Weights of a small transformer language model.
Size: 13 layers, width 64, 2 heads of 32, MLP 64 SwiGLU, vocabulary 1024.
Training: a variant of Adam for these matrices, 85M tokens, 5202 steps.
Each number is 128 + 24 x the weight over the matrix's rms, rounded and kept within 0 to 255. Layers, rows and columns count from 0. Numbers have three digits each.

# layer 2 attention value, 64x64, rms 0.18, rows 0-63, columns 0-63
116142097140075112163136127149119145109121095138119132088102138152131117104115097134141147091140133121135130143138120156121163136095169149056133115156100103107137115138124170099121129141148117
172142168144113123096135125083148130139098138140114134129121147119096132135146159120122144104126174127128123176161144104161146115112083118103197147107084129139157120119130120115100130133145130
067126121133158133097141123144126139102113148146101102113126098127107116145117162120168133125121161155123098112169146079129127114141150170108130097186161126132102144111134125118091148125105139
111149098153107157120141100123129133138141166166102134180110134151139141112149124103160087128146145165134118103125114116127137099085150095162124146171105144163103147091099130136123105106105098
137113101120088104116170110145122148144140162188129124076089145141119121159133173136114133093134130162157124153088133142071171145149136131153129149130116142143117120113153114100124169134080168
175112151101144141141112128151140129114089117146159136114125132131098140115136099096149132067103143130104144136128136136159136092112145112133090152146113134136143126136121122188087135167110131
131111168101098127130115115136135125145166143131092090153135142188132121113133143131133128173049117105126151121152128148140123146138159145160138118115093155116077115163114116137115081147101136
154136097128115113123129098109109112148172121129118148126126116167141159065120144137142154162129174104135113079126141107121136150124108125174072129137141110135134113111110153159096169123135197
111175168151137160140154111163123138139139149129133128104140133132157128104124166145126160116127099109133188107076129132163116131127067125111147127146128102142122136153167154158074117169135151
144135132136100129171120118130097151139114111178162086119168114129112140086172142096168104166122136176105172122107128086115133131162165161122154116097125133154136136144130139136144130108134177
160145152116137085107153126147117177106166128090172095176150144145149111118123128095121105147100129144132111150111148142105149141110088100103209108155157159113119143140091143112131168128162114
118114105125128148117118096067094125118132134129107143120127155110128118131124143127147113116129155118137137130083182162101115125154155139135152119137178103110116165175130157159131141127177084
102128142109091080150102100168105113170148125142124144136098145126083159157105131092119154150167149156161165119174107117145120133133143104125111116111141148107157161147081149129147099154110127
131097139131140121134116122118139144105140162114098134101132122090124121116127117093126181130132112186104142118126114096111150141079142152182147134151095104108127126128141164109139138153154115
140156111137130135112120144154104135119134139098127090147152144133041141144186129149163162105144131108129127151112121154133130135102117165165108133123140140096103099126161128131190145123131085
136097176138105119094142087141150100165135135110122088111144110142126131112141127169144084098142125130152125095120097116091138113106091155103107102096131124107130176132126106150159114140165130
163095115132138120134097142151133116150133182100125176118125125146131114146138131096118095086119140125108120113128132146117110140148126147080116106089110186109111096133095178104114132109142142
122131097090113102078148125098161126114117104110115159156093130101112134090172128162180080139115111151139143146126142130095154109140124142130142168119139125137119132151118166105112091163102173
162105137096120096141159107122133152103149157176132170126161147173144117153152150138132116137128121122133140151184118122164078119115096136130089125139148075146132115112166140120144118144128114
150180149134120102103128127149099121101127119137102144118094133158159135144129103132174125149155147157096130153083124105063099141176115104136132105126134114121169122133103126153163121178096091
160072124096116091163120146138114127132111141127131125154114156104109138105136102110127136129161150074115094135112092108109125146116133131101147129118183108173081135125132140114096077175144111
125131116136091101118125168128126132137136171109122090144121061155129114119163105064126121103150133143103096140150162148138146156152097145151145183151127079139157127162136134148129136072115121
145120169171165121122125113101079147141124140136141167122149118138092135126090100177160118121113096131119165112149117168157189135155158114161100160124115160157145166148125135081150139111123117
127103105137166141108127107159133107112134140122131144101109169100092125120133147095110135162115099137150114088157110125124154126170074145127134139167100118150143104158101126125106108111153075
132107151118114150117107116147175120112107152107108134116156083110150138123119144123163135125093134155137121136118114155143159168118148121133121116110169081139182078103145126117138089150126106
129096130153102122085132136145134168145128102131145151133094129156131138109104134117106111166164144115095098101143136144158145097138124145154179108123137158103110092137214138151153127150128106
109164135115102112114099129145138119144170098147123158111139128151093163164148115100179156117137114099126074116095143100132158128135117091108117133167094122132109149141153080098129101132159144
087135134144125095162108129153147133081108096116129151104102160150132127110158170170137139097117135149110124110140139143123119134100129108118106124081145129139135106130137100126104146062104099
137113112153157108183077104165121123131186100136118135141109105102114091127116164144149088105149106112137137140145179097172141169155127138147166122108130128135134129091120109144118140140142127
146161129140119142134122118118154160118096098092125126147140106135134074143104136090127166116120191143141129110170112119123130097151139134116127174102162164138078137147148131154164107127119137
147121126148134141117108134095149097158153090125102104151151133150116138175148169110098134137133097126112190090148139152073089129095135116122149110165159110145166144107166169106126091127120143
092148140146153141174089106104101147118139137166100106138118154127146134160104129096126103160129115124127085114130099129119183120064127106112164173113139117092140118123141102159104130137111150
151114169128121115130135129120122108134157183126113141119166143160135152117154123140113140147121112113133133110140085129134091167114076124147098098128099083124167110118112130123150103123158072
085090123104134149077153136118135100147106130141104105142151141128118142144152157171119095149098105088140152109122120149089098122153144159154076132161187122137098148128140124132117087149091133
155119133150159152133142124164091118133118115152156112092137131117122113161106172122067124121151136162108141138127130118125084108181113151101137098140146154131177103112144112130166186088135116
129162133097115138120155113163135119122103133117120165107086131123185119120121113155133136085141109140160154157073107146110081110129130117099091114125111119161128118133071149150124115156110106
130145116110139120141167098085128123134159136189106118139140154119141120136134138119122123126109117128160146160172135096096110132092115112081136122159113101114133162092087125118064152128107167
154135107098148154168132146102099128131117128091176125137156129124153130074163116146106141134075126111114125094087132135163087111126137129155091135107123143115115119136103134186127180104119181
134170123141147157125115109104145108112130109144096146091122142135127125150161190155136174122103107156138187116129171154158125134149123096197131147136108107166150102133150120144106118136098111
127107111121126102123165141115160155123108095116149150110147087115169114065123117113125160143141141132118150127174131091149110138157119154131132122144157076156121125114155156137117115162121139
133109066116104146091142126132118110156163142160100143126104130136129116122137132098097144166140109117122074139098141116126133130150125171155153122170093123084092089157117162106128127156149143
114092110136114072146122152181125136111175135134152140119109133119074128110148143189130123100148098113128133147141170139185126157131121165172119109124122090125158145124148127119103176122136123
140142112147123144086092171094156099133113097110122179129116114112116157122134124163153116109139149119101128124127143135109121125135151141128081122100104136108173105077130146109110131138120164
124084118127142117162134127148142140127131094126139149110099190107149118130115141180067134131121112085148096112134082158117172137089129138097157130089134156115108090104122126120087115150116115
121143142162181171113123110091103120152132119118122109146129112070139119132105122161122128112172099074152085123079132086133138121129103116161170130153130096135126162097125091168127124168169107
102106113152148181128139110095147137106085151145113154110108122134148120118117140138113119102142141127125087104167115152157136076097099155124096169119123100127125103134177117158105151075144119
189091162137161122099141154097123141129111152106137140153138116120132116120101086119101085088097138105112165171155157197158145151175116119115156155135117144131147138157112163121105134142148083
132150148139107146118139115139142135152137108126128107125182084174142103122118154188151139124099127113141114126092143136151135150136122158101129107081140150104101131134140102129135141111135174
159140085139119123114128153115131129147149109131158133152167146150118153164180104110124117113178106086131134151106146155112100118115102124108157117122157109134102124115181144139149123100127085
135155162113101121117158146145120143134114141119148155091124173124098125164147137128138142089127130106126122117139121132173138096145084125074140153124099119111149149156197133123116097194132149
089127123140118141114141150123143116144113095115126093141144108119155122137131102160090107146128075145113166115158117163153127103083150134127160128124089143091134138117146125100182104111116108
103138144116120111133086135109130077165131055119133143116124147125123148111125127125098121134129109086145124108129141116134121130157096111083133136102117129151132147178085091134090108094165143
179125167120108136119139110113135122150125099106117104196132142150092144120144145138106135152134158113130158130177111131163094065087121150143153125120131151150108133135136157158128085164131151
123158130122107143149138143111097135080136109128132125134138147164175140132104119145145136151126116098103124119101146164108119142092150099103108112189152069141152113131167151108117126138167118
109142148138136138154083170152142121143139138101118086120134099128120125177110113078068212117136119101127123123162111144104108167098123156118107140119143105092146117124141131152118127127115150
127151156130128150101161168137157136099073133128155072116148127123113140102161117127131144107113115142125121171094122113094155116114102164134161147144075121146115099151125102129078130115121119
139128145128140140172102129088088149091094103162119132113141148091101127134126085166148142146143107144109159159104098122131125122149195156125142119081153111117129149172110136140148118152124109
159096153111126135145105138104166137120130154128127115153131117108176105159149180100106063152111120136129134152113141114111106131128114144118192127066158097123151096120144133132114098145145167
134104139089184161116122092164164098113132121113144167112173135060105149137116105140145164146104097142127111132120117112182124114097092122124104138138143133102161113128122102104132118156144113
110144095125166111106119141120152117078141120032115106150100142104124099120170143148165115113114115140144084126148144143095128137140108164091167121144167119109126122142093151125138123105154086
076141131153167160128114149116126156112147140108142141154158137113134115157092155111105144170097116133152148107178130129169129111167148141134141109160095158146076150126100142104109122097138109
139100110125118151124138105095136109157108141109117117091154125076099126128134145121121157080140111154162169107090118148081148131094152154113118122147140116137149166146129187085144138120190152
145162131113127099095165145082112152127121133107126149144120138123134117146109138162091154163121126107142119187116121142087122135137081111164144152099144153117131132132142112056172168098105147
128147140168142141106144114134111136138173143126141124126120133128159150093104126140134106196138100162125175078089115139110153118151066125139165128128129121115171152155136163153095130147109178